From a checkpoint of a small transformer trained on Wikipedia: RMSNorm before each block.
Each number is 500 + 50 x the weight over its row's rms, rounded and kept within 0 to 999. Layers, rows and columns count from 0. Numbers have three digits each. The size before them is the row's rms in percent of the matrix's.

# layer 7 MLP down, 160x640, rms 0.0881, rows 11-119, columns 512-639
111:517568476537509544527480475534484491552506504493518493633460488484642547562544499469506507449452508500498461517480499576514543421471508396499482592564554500488499496559503388435440485528438525521453531533435596518563464449511592600469554379550510539590487483533499496544474529502532500534554502428506498464492510431485678515366595507501448557519454556484490560402449629531519421575519
090:549543645502459635478473531558503476443487556519490516533563474500407497522560500471504493583583499501496418603564511511530411553537496591493517531388593494514506502448522419449472617574577496504560476506572510505553501448498494557549529470504486507512499614477499503471567421519590497487517464483604495485534498568508563455490475512503556579510459463433513521570534450473486481486494
098:466541512471541505500538516595438469416497479468522511480553504475650511447490497487494505569494496503500534521490489461486418478544497515495511442393464504470498499592488437511418572677545457504504471498445488505500481501483629455434452517446505400526373588510504501597407519467554504550445436499403501502542497473439457515499393466498427544557492470541549536435530562508486488484497
098:425435488563506539394502558414405567403504603479446523545483546493545497523519502514496496485492498497494476587451502479530531494432495469496505548426444496523502504481509594611582339437536428496546526521559420498459496399496479465526529477519492413489597492518501493571574453446522506614483537561455498410457497484473430404664548526501385461466575448575480514591433372530522526540492
100:477499499549532570519373505500540460400509527619484530568518552467458436531506502446496499496423505500502542603545500511526574587523490464497498485482455506475503495512489524542579408592437454511520431488539424497446479489494501469551400594508484478536477472507500502529544478480525503466572429475431499552490491565478588450563617516501432394514545529437525519479609508515516514484514
101:430473560452512493524447499514480367443527508500535474623429530449496510510533500482504501480482507498494568586383503505498497481501500536492482483480582504429500503479493452560446576474605508497488472480537494503460476468499535513521432527507510467547550513398501496454521484468481500468459507420545503463554504552498390531413392503495538500432507416443494480574473464495499547527502
094:502502523606486436431494500444502437459496421533497528609581513533485561504578500542508498558519504499499510412402503454535474407424505468506528573475526498462503499601516602486522503462605537513446597499562500503495573525480492540492353486476500455540460478487505497489415585546519500454443513485396505482509501497468507560512479491500516578471507513481488547514518501497469560586475
092:394491540470506548519569558566485435497497491453511534482536585607493408531452500465498501569630499502498464619432507525526435566429512532498522525550498505554497499498504477566436614429511534501430504500509533502504545515505560486533474556481500517496571590433498504404545639532527504417540533441550509644514490575521470434600558485499469499489487475578425570547474428507513551532537
094:452501592569550586529502510539521618593512384451498480501595525555465482442509499559501508545509504499498547530598515601454546504504498539499514570553439499510499505466500527486485539542503500492512516499544462506521397465500535512418494494561499470429555506467500493518435493506458500514481478500560508462597499477442593431573501500495404495563421448573466547529460492531509450420497
105:345599626478493493497476502452535526457509418470514495525465575505515537482534497505499495494446497499503618435474511527509459417467509487498540551541536494434495502468503499466519501551534478477488519529419480512473518609491555510579570477524499478590606452551503503538467449508490499463564490586460499552456492462448469514511516491501600622510535578600474516468372566553476557517505
092:550454474566507451550566477503487491473499468438485475515527501410456588549373497615502495446462503497502622502509509528403503409574519464506516416581547498493497498527509562407437398670436505507450419499476447491475454510486514574492351574520495508530484497496493511471506545450526500580515490503483499453600498522529464512416485497496492520495465477602506545509582424462500366568498
106:553457412536472458453467489513587516392510517512474509530511429541551451523503502568500487498501499500502530613496497559452377465665498472494489437475449498523502505430507500467474496489468560486465396500428499501522488498498518569427572486465502506526461479549497502459523544498527497496527570494520502366493478438528621530447579506501592443544548436528461491558494414559492521510483
092:606460459599483561477541508579494514586503487485473490472605539519586461503558496494500496600534501500499527414529507554445373568457505451504522464470535495514503503453497476537418431443499486500576652495527536481488486467501442575574542379460500558459481434502493497523547589496538502577459427424519489427514479467501355578442588507507535556488503502511472566447547510481518503503502
100:504535527510479435505525474499527634604497478511501511550432489403527531537544497462502501541564511501504456592443504496490468525423501515502512405473517498521503506447510496518504582381502428502456516501506379502493430492501450474454525412469515525481575396500497495494369504525463500461603438465436502462493500502589491442555422502503504509469520518555494607456526567459496521549487
102:376344507457481592434539469482599492471505515462504509559518482587570414588607502478503506373540509502504358389445503460457507487578508443503521426490547498521496501594491499456462521472342495518497463494468545503580486596499554583539580475498502509533402511510504503443504491539521497493575509494544492400437502528477517455539523500497531528442477511470374603497413479535509537472508
107:386517494495515527462629565486486404461494490539502520513484535586411497498560502470501503489425501498503582487384519616552498586468508467501490484546577500518499498642492535431504516489578472492477450501542490500521528468493480553487512475496501452448568445527494501548501454502498501559514582438515495437413500503508556438553424529504458461560544526535511504436481380463475410511501
097:571506448480450451526504527550473388518492510423465531532508487524470463556489496584504493584386500497500422579522496514543536547610514461499465552414485508516492499471497508490585495530526490481441446478345484506590466450502490516569471511515515478560493486562504502445453422484550500566497492551607504548575487510473498420453561532501396503424474480575507499553484435529506487490491
135:478533604502566392542539488543436497447496479465505499500605487624561507537435498526494494559419512498501515462405497485515520534490503491504500481399422500574500502493505504447464485546498554505540542542460599505575421478497586478434390544538515517478491532576501501470573504524562502497461573389516504543517507496522523447544467515498577574508636602462491539588569472524495485529539
104:524479489470493436498512453444449330449507516431522483533454463524492453421558499546496510548529498499499453578465504391504451534477493443496449539502545498473501505583496510503478487540512477500589485481494442498437602567496521477471423629480480548437587515596503505517582543442546501435418504538469496549515511362557482576515669520504528540446608435464444540471515411538504475454483
106:542511422467434454522566514399378515552500588502508506491449458447576487583474500420501502531483508501497568482530507542426527493448516387498532474511473497422493500394518491539446485456527588508504480529323489500433414483492514428520504426537507539509491467498503497486515576475524499471474488604354499501602494502500646548384503497500665605552517420548499371452514561539501545479536
096:547564498442455489516362535507514509505492585539518518458564497433460591427513497387504506664572507498503440474570497462501473556472502635503505511537381507494496499484517500480506564493388489499550520482574488492460577529498462548549506572507517486522405581488501500467556519507530501440523561383381503487493500476522437507443457507496439522482589539576429564483469402504526522519498
099:495423430557489546394559417457593634412484506391515528542511402476460471469382502461497506446566497500499491527507503520468454535537498424498491431467487503439497501453499545494567477464460476503617460488550571511406514495494476547507454425536496567498480527528498501459476615458604494488509532478431507362468505437502346484503519517499453464503497530395497552544507469545496453446480
092:541564542531450411392468449437510508482502449605540507469451554431537549429543506528496506623457498499499470527569497556484476417511498470502489541494541499419494505529506443424549572496457498489489456503620510493435433539505533463473443394457494549547504578431503502484514584492498500463446490438488503514522511479502548489491469523499514557565415491469447398597432580454484489464493
101:588470398458517468496384503509545470479505414466511532572463537460493520528463499488501499503478503501505499608556505607497457502578513461496500442466549501500502497426496495490532505508386537501547511511545379492403521555493493484537513459532499462452445537536506502533519604505551505426395473522527500384414502529518558462582529474499468396553535566581498570566442467448487456515483
101:491425526475492629541403503505474509472491463451521491477581536508484464513547499482505506490562507503506439494452500532524506502560502367499521510469513497495498501422495419621360536570473510488531542503506481513581444484505405425501451664459477577385547523489500505458520487491458503451481473544455503424397500499537491528575395493507597458507519470447484450588465448426511460490488
102:418581380611533418515499519430454459562495455543522500487519515459587492523512500538502501502523501499501443560552503540511493438554506435498540518520528502568496497536519485519456469383499478513400462507584579502498430480493440478467419502441507532449514463505498503632505446511463502452446500442552495664494508415519559414480578479502467434512520503497464487517579398475513411536506
110:497489550541447472424586545569555498394497511458473498473485348557535611501538499445499493558438504502500487495452499621470549578510502479489510543560623498527495492607530483476610506440338523502542478509488571496529576484489526603501528465476485551459503378562498501565501591541485506499652514445543505426451487491521493473540544510498534560471515612456471445456422504499498495459490
098:412528579426532433483470430454465484508521565520512506560429467488408527462570503528503507465636492497494411500536507522553472454465489544503484420428356495459497500587476469510546589476481556508500564507330479508488557459501519440498496484480491600516494585501500495509415502506466501518399514480479506475474520568605529477569406483500528484411491511516472528558538653492459466479489
103:485455525481499354521488537472480542433499586515494488545549456569671537544388497448498503462413499498501428489484497587490498512549500408497549492469484504511497499462508528442567488502598519492516590518543561500396427529506465505535502487497499504528508475441501497563492490520544500494425462437521502515491493449551464476593533498491535531505464451590505532467515586451512541487522
097:556468489464478494479675493523413561607480508464531502535562499389483488468505498442495499590460503496500525564666516560424508457444492379493494497550589500550509501487489460615452392478498551510486481520482356492483580498500458521467486487531511521620532494489498502561510629527467501433380489441586498524500506494595522595565456519502348448470517499524523607473471498509465410497494
102:447423517524534580518531443516460480465491463448511513521412379557507547476487499471503503480385505496502409517491508581460590508543494472502530508508434504476502498435496571543389534441528532503525451478546542507529353533494507487580465462467502466464530505539501494542549445503562502543439524611483500440453505541508498393592532503499378584479514462497492387498465609479513540496493
097:562583526562526511486451524459468625514503492489492529508481501513555563455523501479500513471373497503503621383490489485491516532563500444499489499662454504509507500525492448486551459453444547497488462503414584502541551445501498565530505561513507491513504560474496498541551415496510505455450488429523498412513494481507625409435623535501576471557468506581527457518458555548455567474481
102:557514490502513612463489480537397687473498569558502477410557529486467584508517500492497500410479496498498516440435494527496474499506484486501496464523532500541496494478513513509559583473533430503535548494551470497408453478501466457383483484475501467515451494481498494365425414537562503545393446470491499459484504473494427602547520519500479471488446564440545410430456441519487467512475
102:490486505546456495492437450629526411490488613586482486488512451460398512500481497517497495577485486499497419552428499526500473538462506535502536571549461505487507494442497523566513413518503457507517475527500469494462443412496542454463428531515509424477508491484497502433542602524523499499397521523512506526488495524633460601482587491495378561526527495431429504468459409459485503526517
095:660471414518421533556462539465485539477517469435516487430454442541531472431492504447505505444404505499499525546506485440459601467431499384497495553488465502486493506422503465511514467423471490485436480492338541514403628627493492439632540487547511460531426371491495497609471447478414507450539397515597496551497496493424482517410537481503512551515414451562465583508520503534505448497502
099:449453521524494445497467510452448524482489467494503520466497468465449430438473501553502493438475499499499615514439494366558491474483501506495483444466382495494498502543511517506588480359356485504508483508487589482552430458506516542540457510360493472510503411515510497597534545505502494514538553489516498430604486496519506473460495504500586517507462461548513502508474559588497496452499
098:479495593586416449497483494444487547568491485494485491461537457567483474476521498441500497499648496502501538548476499426423552505570490547503493449521460496505498498483500463566508454524531486505486309507467479512530371478511429487544544466538506505523495477532501498526454461493481501435482486590471503419624488454473518582472539500498545514476519531497436470602474488495486517468503
099:578656501459504564494556464534580557592504498528521528574517444494507512409446498490499496497491497501500541508518498455547489480502499527509457417489450499470500501507501570418531447497374452493471538485386452503506387525501550461578525550492504501530528522488501501477505498554532496494432490551510497454554507486521408632485398502499492481473474466571480425558506404535488509495480
106:532413505468512520518499464496412593505495489434482488530504527474485507522388501463505506436568501499497539533501503517528492555541483444504508409577457498485506503532526536605414509507511428493476384518513508499459451441497533441361567493457512484485433544525504499590349536451499503481539523508520503624477486556491512550415586515500455424542521533453501490434479479557516472466498
099:454465482587476453424542549505452442517515584437504486582459506444482564454505503569497505497505498500499385485435505453484548528508506522502499538472433498470500498501503531470550420484349480509465485494599454498519497654505417496535534498475492455479499489498502498555557445514620502513506557536447490432518497509568459475569504500502510418560606612438488519537373467502490545598496
094:544490457415562496518499494535493492471509440395469475530575512462438496500439504564500496595532497499500560465406484555530444486457510511511567459505397493550505505449486434509576402597462465507490440506504425500561563531501430521393535509460497460575576670474507495571496574487620494563371534563504499533459512467522495377567511514503531451567515455470475544530514481582504419518504
094:508507526461539379439487478566534514412515448542497494556542536575515418475527497570504499548359510500501389608422504489558534469517495555505534456456569500475506496401496495481355460518534494514531507542561458500432508437504544412540541588391487483487535378446502499522437544462557505431519526547582495483430490468428555527439507502500542542471499518532578467485576439449523532441503
098:515451441552517411438510521512501464519499586596520496491560471564496491414536503448506498574489495501498562533449499470448420587629486487500488460666497497494504502495495365549560416556489545494531438505549450501523504541512478556565421428514496501531578537447499502569454514441538504475495475549556500485579493472475554472389573516496500604478517494463508541585534487506497429476504
093:403473549386518606566434493501436493510499414544486498537610506455423439452540504542499493392547497502495531511488500423500509443449495497502476591510534498536502501490507490477420542504469472492530458509500486504571541586501481485455499448482499512493473560547502506460604532570518496480515527451511496595503500527518445596587523473499460515559488487497547461565414543548495504511496
099:496457593436463481508473499524488511567486536507496493465482535584460550501452501499502505532470493502502505492406499525512481582553484423504525556491525501486497502477487566473455525442482555498549430496386520500508439441505619471398487513589516501441457506495500494472505396476548500474436450485491499528469502496466471549537520503501478444492613540431435490426463424490491634510487
105:581483437583491507475559455453507478530496536467507495549445507599520548588548501491507507484388504501503544580520504628479444514548494561510537412597461502544502496498497535508506496498493470508426480471506548503436584558500529333451518476483505501503444363559501508423473476470537496533462514525445500514495499447425543539587321528501668500508477520506504426491425541507497574499499
100:497391448441502541479472466499530556465481452448496497394500496448541484452594500536498500501488491500498560620387502542500500617519501562505506537465557503522498495609529536618624547575488502505560477492515481496482603525514490475471482496492505490480629442539505501582537463458566501495485493481519501542406503475517453575483673526504469510504528456421553477551441564529478475510518
097:566539443517518464541553498407434517511495571470493501461511476410445556503661504484503502474419501500501498525425491443518533502497512590501516421449508504531501500502482560469542450351432543522531454529452490512441448477492590502435560457487502477497612543509500506471496435535471506490405583529512497499556496516461442603449455517501322534555442397420466457507479523542516485530510
095:514312466483532410440475514555377469504492595521528494544482491460511486411470499463499501495453506500497457473527499450506516527483492544499487480430471489509497498565517527501584413516480492509463514519467452506509448536502506615500521515435493464526518544487498498582556589467429497433404447567451501369463504525457457455420534502497526467478456491481487569442484469536471390520504
098:535618444498516375466476455394464414486496500590522489379438544527437561478507501531499505541529496504499433432545495528443467502533495509500493443523492500555506498455519423411448626541516526492577554511441523497500485546487559609538496395516493524577464582507498502533515385529454498466432595472560503422572516574539517492519502489504581543529434428380549498445460512425511616499510
097:538483600462481310510533458513461602477498535500496482470491498546504524511431501490497499531601497500498558453439499396487530520515509474497486454506503509524498499598497498540701405590462595488490504504538497493560444507494417515394508519534507468482475498440504503516507577472402498540461547427530500441445497529499544413561451500496601489600544620520447540495492575558507466532488
096:421553382574491592486488492480532429511508532457496487449490640538455415554553500493494500502451490501498440665550499527536532569513495545497502547451592495530497501538489446450360456554496450487529417513537444502449606574504464434424524381612500455471633525497497509505429531516513502494478538437443499554465496553499609512483529506503502442465475462453517493553565518599530383510490
103:441524474541416464377435456450621498408504522581547501523493539592533434584486498465496504496540512499498471569435504496489456507367506605502514445603460494443499498498500459563494497446418484502522446512539535499488535556511507524475524490504488438549494523404494499508498573490402500557605438519470500451484510489463467541485438505500463484556578424454505400481504480489531463522523
096:617570554553478469542446577571519550531483457475505516587441506413513390529457499593498502492406493502495419445417501506460611523410500449509512364495522501539500500469492529501515411461488449509536483522443512494462382457500518558480486572482516516482495531446504503532573507485564500454513516529538507416459501581552387465485490477497510424549480536308514504479518510499520466517504
111:405406444485502404563516517466526555516485524611512509542451474505536500570502498517497508456511506500505463463468490467516542456521505471496480492515552500598504496586498559451473557485575485498486437498447573500605524478509527477467392536464503478490588535536501496425478557484442497495466479428582501507516508494477442457453419493498500474541551448499526469479420526551480441551490
094:527457598485487626470520521566575497478497406429520524605474439467642427467417503491504496492391514500506535417525490492495524549422509447502511555515447495573498502508487602441435498564517558507480523497515563502536375530487509569582350499550499478509488450536500504499525446539485498537542485465366500524518505537602502563611526493502559546579597493500465530540519461414487543515507
098:580498455571499468500495450572502507445506531459511499525505500565456591500542499536495503583604504501504450544535505518468481556501501543504493510468545500492496504559503490530543368493607452513488444508512483497392499538492502513504487586502517474499570532422498501465499507523439499456505507389482502621430510536493428467410670499497461466468552429502417565478485551472524604516493
104:405598527462471408497437534484617471432503588582493495422453581609442523558465499492497492501571497501498607386448509466490532469500504550497498500535443505504496497490486460449477543613479547483539496505648500494521388497483418449513474424488507462461544468502500499437451474430423501461432574498463499464454487513495504493510450515493469556454451537494552422560528483491531412450492
101:555564535525496507474431511551495448443494436521503518455444504466426530543479503496499509467574502498500441515487489465532486453437506305494464457562445494541504498595496591498365493541674482500444549490366500489553442497507522481490502553510498436509478559432503490462439468484488496631520467485520495506479502494478500485490496528500466457531518369433491551609436407518517495444493
098:646544472449445519488505524485554592485482610501518489488495544450540517554534505507498511591446489500497614467501506441461478486537503605500498572427537496511504505555479504534564552557503512481477480496435539493417412448497425579482429493459501404552607432478499491501511545479556498502461433473524504484545493380485596437458496502502572541490567543532432496491507453549524600527504
091:468490504425442418562507467443547548495495422451516505498478525410573471453480503427496502463435503503501566382416506509513469448578516566507553549508428508609501499447503565525467524413407579502507548493530520501463451375497400622491491475484518493471502478468500505403603497525523504521583518596514498560485502401440506415611491511499516470557465535514516507589536578523513414520511
102:481402494544517517522493472478479510544499452462497499460505463502474506491504505533501500508411492500498472545426493497408445522563510537498522538522528501477498499493500506462530490432456519468517479496651438500499474591515474566505530396483495482501447510507498497403502506467579501514543452492384499454519504496461646523643414500502423543491532580434493594543395476466543406465503
100:500421396566537513457527537487498582536506490502506480549440430475575538519509496603500494534538494498499525534477510590490495488461495492491472534477540505442495500392538476596477417425555536495503500500488507512402406523495542493428483491501486530469559388509499496524527516528520499485499503446413500405446497359470468542397551509495525461549555422478485546533531560509477502457482
099:488507486580507497577459513463602557592511524570512478496529650458618483476432498531500513474458502501501518495504491469441573503416504497500489475401517501528502500520510637513551597385510494505401531513477514511536496407504515547418470452475499565576563383517504500443443451564414497545489471453570500530471493525485564565498461484498614522535568491413492498528439512563493432519506
104:567416484473490480461468476491477355462493571535511480460472443430532598500580499506493495473435496502499573538493502493532526540427496476497488537499634500461504497400494472465488493431421429507434559501447658504522499561509512522434630440388497543555468417546497505626463607476438501473522498567523501571418497561442472451553602475497571469508456511644517422398479473490495429493500
103:554486514453478355414439520528528525435499415412484519432498536627401581443448500490499488454577507498501609456512488511483508470508498534497511539435407505515502503582506506538494506513492459504518552509557498493522599648498484440441477460469516550412464488570498505552425539536507500500454536488548500460487493499476502511446534512498457544458463486473557500443481521486507529501495
103:550532425462487536503524460368522490523511434508508502471502351387474489479373501533502495494415491498504449593460517499477466548649500441500484479479529506528497501468494463544427565554512540497527497522423480501471519453508532384476466418492502502442508616596496500455482420529462500409415468488488510560485500528596612450538567497493523511498525494498560441511584556484508421494497
102:538603509464497541414594430509554522491488506449497482501477444500440566576500504458503496526564498499506430553434501570527492576382498354497498416487532501511498498479492520515515526486470477508521465493562307494497454470495564580486443437569508400535540569414501497486517636489506503515486547539468498492452503437449439469524549513500483527448384468629537564574505433519510440526501
100:529489495550435465436467475486523558535497527565501477457542415446430447488538500491503495507467503500496648439440500531495579485474501512499496450620550501559490502587507534472500397502585521498440543520467480498384491491500539480426499583473501446480494422522502503507469536501520499500454505519399504530459504727531454574514367489495554490467488540491425473485512465462498474499508
102:429596524411433437523580493525522486463504513525478518430579460450536529520599504432494499477505504503500525500532502547488526531503504559500529481488538503511500504487507502591542480580497500501495518504513530507485489540493463365584492421521505485523437488459499508466532446504509498516561495529611500508448490568460540510634531476497397484454454420483478569444563567475503513535507
089:480533476605550593547490476547443539399484525468498500596542527599453436433551497466500498471498494502504509542360479516456438536510504550500545517466530500597507494512494447471469514550469555500564401486448434491527546551502520492438558540419497513515506450437503503561509420560441496513471462466559506567450495591513609506458575500501540455468504382439522401369499591505499534509503
102:507499377463532583574442529630471370500514504505491533413526344618500552376546500402500504595487498499499538526414501498507426489520492497494516427633568499467502502554514532560534401630539455505510492496460493502496367564500525528466475584504485455539591387486498503489480461456488501502498503495543506538502495591502554439433589500500552442470536481461468370503624479469498582506506
100:517521547473468426575468525504480510474496567420497502496449518435502483550558505526500502401502488496501606456535508564452496431606511422500497434389505508477500498521516512480455551663590547489404613486470583494376425413492509409535529467493494488520536493537494493456457460468517501595481445472383501453407495542466573546553453502503499439626584452553468420544496477504501520512513
101:453513563555501598495461561484439615509489488495465486482509493658530476361527500455501492573468504495505557359438503501447489477423493346497431544532454497460506492569497473413422563487378535503492623505478487498565420524506505475343483556462505481537538565462500507499454556487486505534458505486583498437450499493487517615444337496500476460526392489430534386540507557528502402493499
104:412438543445528492459563471473404493505511454566513489456552485461404450525576495478494506529586504498501545462495506510426526469406504511505511586457490506514500500530500494560487432601479514490511507513518557503564507639497498542535473436497495505486524464524502505581453578531490505530514455591470500528597510469510521496470414515497502543576506516518530526526413459444518449503512
100:463512562511469503545401493461492486543508534537503523454517496517550483470531497596498500593580495501506386548547496611529523474265488447507532520551381499507501499477483419535365534509587428506538504514621439506503573537494426503458661487466487508486482606557507501545500459504561502474505562539599496560481496651488485465515421497503517423521546508501522496377489578447514502447491
101:472469465553525447521492525518563354580503516477510522414472516560472591513555499427495506482523511500496506507551494536500568538399500526507527432567465501541494498472507456454437534458495546476454488477550515496506454594506492576596532494532501462527520479414498506508459496504506492612436467532477496504538511464513520495440589496506571557519462579533467429530461483497501533518500
101:496491418537506551580510473513372500597500490395499504505411549470599576496423499466505499433376504498500536460425498562484536387397512499504469570399473496572504501526502482545606517363540472516421543488413471503552562494499505484387547533431496500504471464496499499473526504497535502518426451577469496628520496435527453389543497515499495509415499400426556355557588583509485528470508
102:541512535465497514619431476588517558423507603493460512430494444608503520531640501546500492432531506500503404461528490493439443491552506563502529452534527506497499501520498528545685439434495462479525552485456479501511505584500503444521465388443498493569437501446502491593487535562558505603520541542536503622504490392517549436466382484497490495542484557515457485508481525522494511444492
107:568500587530527461504367502460454447553524558571481514438426489444505558551592497505498504512436501505500423532599505538537523522525504630496521541486551495463500501455481453508464534533409472525489496508456495510555595554493566548465438537502496553500461519505498498537588440557497502531527479487543493463410494492504624523522560506504575541496460524502476594552506437534500409470485
097:511502448466492481500550480459547526568502489518479491620558473499507552449614502488498493426459510500497521532471511471582527542469510467507482539618458496606503501504514488530467509456495460509555536485364490511386432543495556489398538581464510476537340594552495498416490593519466501464524533365468500428513506566507604496454502507494546513462493530501524437552554525491498450440506
090:443533528490522453556571516500465477484512506495511494551397596628472445563551507435503505452593500500502527605497503541475545407455501446501489415604367507570493497484463480459537571474345450483439516483493405492452494459500487514420498471513483534506454538564506495538548431504468504452399516576570498388443504598427561548508619491499466499669520409373520514598440474580509514442494
108:541520642501523447481601485488594397430501459458499479548588428514441588498416498504499495515500504500500526514481500428511468458550501585502475561468419496532495497326503478413578472441477456510522448484478551497404457535505469525360564445574494527522538411490499500608472579527489496525605578478563497501525502458486532548455442516503481472533566550523465541528482353437528447497502
101:603572678477559493487432486534523583488502487531499474382493530491446530454480501446497507508488502500503512443525499480436505444470498513495537365495438502533496497498491504532422618531510514508507545503549510505570510509509552499349490404546496503480531422464507504582481493529483500514581573500497501550565505544537493515579362518505557517488483427484478435591461455548480478484509
100:569588540466473499443599553493515518415498531571508542445406557456481481544535501553498490473491501500503512496501500537501532540487502543495518499453518496486503499586498580556395531508486503516465452483591540498398483626494408473684480570479493525534525517534504499468581475477595499601663508475426498457460497502415638461514557527491530553419507591578518467539387476504495526452509
094:543621448483562400477542602517499466500498493520500517491480624396602485471516504606498498509405499499502486580433504508479466504545510409501511430427558501515494496522498579509540508548464469530451481472481501505445551547509544567538489489512503512495481410484501503411477605514472498445503523534611507487489501523573403544514573504505567528472505522516554486440449562489503518508509
100:526585483479532483563533415506485460473494420505513503555529555595433476554352499473500500514525500499501413485471502555516511498541490511502522488449502496461503503523508452406545607457480570498468491505588584482473541366499562521487525566572506499460616516447504493460481461517474497497449475489571503541485509512444556497600511501499445471583446353496557441442506449474496482521503
098:485422467528497516545422541507534512462487427520499498453378540423496469502380499462499503492578492499501461561472501478501529518627483464498495477509439500517495498449496468536385513539527462495557489505474648505478510418495495476379391426520493521520444540498501497418452488540555500548451457487453494464483507477423479588355495498502468513557492490548464553449544533486518594476507
097:469508498451535495570442514403506419427499377548486509597530607555524489552562500554502504532452505496495561506421502549496508554609505539495472492451470505465498501512506482516428460520626498511463534478459549506404533501506454492473512503482501499443401417545500496512512472535521497498618517442359496436535497490556524454535449499501424528527616430453421566596439473458507500475479
094:641455581404540495508522521581561465551505627527500510457525449504388577470567504457499502469524498503499582525490494404515438504303498445498498507618485500491506496475510609493522520478428511507480531483429475492552423624504489511491541566519499463549407401498490510574452545484585498456513491569500500495540504531525617480556672497503467500537482408514462504446527524517551648482510
094:584483565453554404556501396507511494503493492569514464473482445545597478589391502506499499546572488502499457580464501545572460498549484499500507459512549500521493495497511396461444490543593522480510418480484444508505480493512494479425510445492499549486496399480501499584410539522478502503574456426469494432504495502473502562412390501499407508472518415496472542451390500487517613563482
104:449522449476555600532482468508535526490495565634482485532525536438557481491509500510499496423596499501501473433538498410526520562482498566502480506524577498434496499470525511487602510408521557490522508474381485486408546324513513576438478453504497503438511497494498496573526479433477501547503511439473503427503502404497499491553471494499570502379564559404532491601537436451506517500484
102:518456443484491499455502535411580580377506551492482463449548525529381538474512501482505498498519498497498469528442502459465500503526494456501519614446468500395500500497509492534507515496450486518456428487540534490579508596507548460403461484488503440514506509592508503463444448480467501383434482442563504430517503489531553374475418512498532403506511457411528451402464557536508481552498
108:456653508451516514438524507519485410494487373512499497518558441555505564510541497424500503441632494499499513466433513470528585482504502559496520569505566495537495493418491463549520455531480476495550455508524543504536486497493555573517512463544492505503393511561500494532556519556454501498457537549496501479534501526540585591469395490500496439527511454548513580435501533497490551523500
094:541395478500550548404503546588536537595497462584518512452459481492380424419543496569502495399461486500499516495480500468449516424535490443501533510452505498506504497511464477417514460491443498520566499512506533506550454502490522545479436606434501539476508561516498498441471522536366499528447416557574499427502496420499430469505497496493544454454426472492586496517563440504467430411510
103:676495452549503522360481544517566386433500546544482521503534548467618520580634499479502496498485502503497603521488505537541549551381496535494512526459531497460497503502495517478531528452561498493504466507464571501475551540500471504538549423512487422444489564581496497469542531549510499450390479556579504477432489518518563506507584493503596407549523439513468497600555470507488424509492
098:341581562415494446568456521517528619516500447628510524579487540495489482531411499522497505477444499503501528503543482462513511485553490556506472507504566491555504495562502518450512432497471451504478618499496544497422472583491510489489480635483497524494374450566500498543499595487552499546592461498503496336566503436505508572484584518496600397420401442443494551621687491465496469486501
097:560453561503496539535513527467503439430494443398475513554526501575478460557476499455500494512436503500500452522545487472500352502479494383505508508432443491405501501488504516485542480537453509496560532498481420493541513407505503490582459519535488461458380458447498503516534454528405498553449466485523501432503493428490578398584367484498508530385547416465529483567529469487502420484512
097:521565518504487431567531481353474470461488491521521500465452467446494567514489502529495504583449505499500496540582505476565488379531489510505518503458547506537502502428492468444571512530500502485482506513429556505599495536496484450389461428496498483473542450409507501449464487494490498498545517506488498443512499527523621405382528506505586602436486589528507547479516602452493422477514
096:467529541430533453563478493548494395504496490449488442426386580491466512512589496525495496574452503501502436580495509523451502520424496507495467559378490496487504507579515547623606614493464484506443585486400520490502498460494485508485399461452501509450438570506506502350460563537559500500439429374428497427575501478537554587495481477499536600436518504472544511444487465507523496466492
106:600526521532487602463424451517470483408501533564509506415597410602512472458528498423498500492512499498503423562413486487483546441547499531497474534483394504539497503434489502435503545539454555515507511508530495500487510466502459530408480508590501465528559470502500503532537444493434502541415484465468493533592504428538451428442477467502571510572467472559515477564445499498529610471495
097:490486414473502583522422450472513405488513533453512463470329421567540484412539498434498495590360501502500548445473484489435546514481493442500498397492477501522502499478494457424575549426413452504454517518427509495474470502493496573420525465525499479490515461479498489554579513538609503543546510508497496492549499467559481425577566481501549438451425546504503487371515339523464622532499
097:428587461553504558484523495541470510597502526518470531579434487441399608469616498548506504493427491498498508530524490539473430476528515583502515369527558503445503500540471516502452655512369506501521496501420442492467605423502549531577529455491494481537594547522502501522405643508522497521580525452549503634460490416514580531516484501499583452543458484456461479449508542564506430501511
098:510444541438530510528466524584548432472503451473473495493473561504576388525413499529500501486501499498502403555465506562484437516515490558504560537526553499402501499457504495480522577473542543494421526495418542502469482499506484568398517533480495530535463499458493501460414461530519501522420508492480491503543499551522573601624429500495554489499531391479479346416456478572471460508517
101:498385480535511476421630487641597436474508499573443501521522546468523444473458498495506492529518503499502491441451487502553521593539503571497472422576412496492502503477485484503595513478535517498486544501604410495492600458489489501524612447476504500533473564421497498496580438505479501542517525483351495560530489490485534423427541516502420418448490526606552482524515541543531593497499
102:461569590518545483534514481464543475413498425562518483501418503537483580386517496490502496459500498500498516360500504428457500391432489520501522567385538499473495503469491424454534563542455555492560496491550556510518524470504426396490511474555507520548487447424502503497478440509480501444411507484494499465569501548543506517328526495501552492508459577488461466362500566427492515490492
108:612369477520483475520479487532597393476496544470497497566477437518432489431499501520496505449495503501497586406510505518495469559543505483499528476487461502426499498694503501455411516525555538500419429508543466493474401490499501647470539514562496501490474481529496494550488441507522496473528526494463500468460501463482531699524547516498493457519330515545618548522506546531517596559511
099:566565538515546588503571533491484473450500428553486516466402527441543529562606499456498496504539496502498492384433504434433442518500508476501481445398510499409496500547496451512416517552517519501522466501547600505566469460512544473443500484470496489508392493495496506430432441487422502463531496509412501533498501411477492541485563504506535505399528493443531535520428587472500435488510
094:554579488544504499559426514547560509478496590502524481487393418492563539558501500583502499541515492500500464582564494459514481487451496525498474551538600501490497499523484541533445370532404494516518569478431496506425516545500511510532512460598507564538518555506499494468459524476497497518467518559517504444460494440417464396427352509503448587577534528541494525568479521442538416541502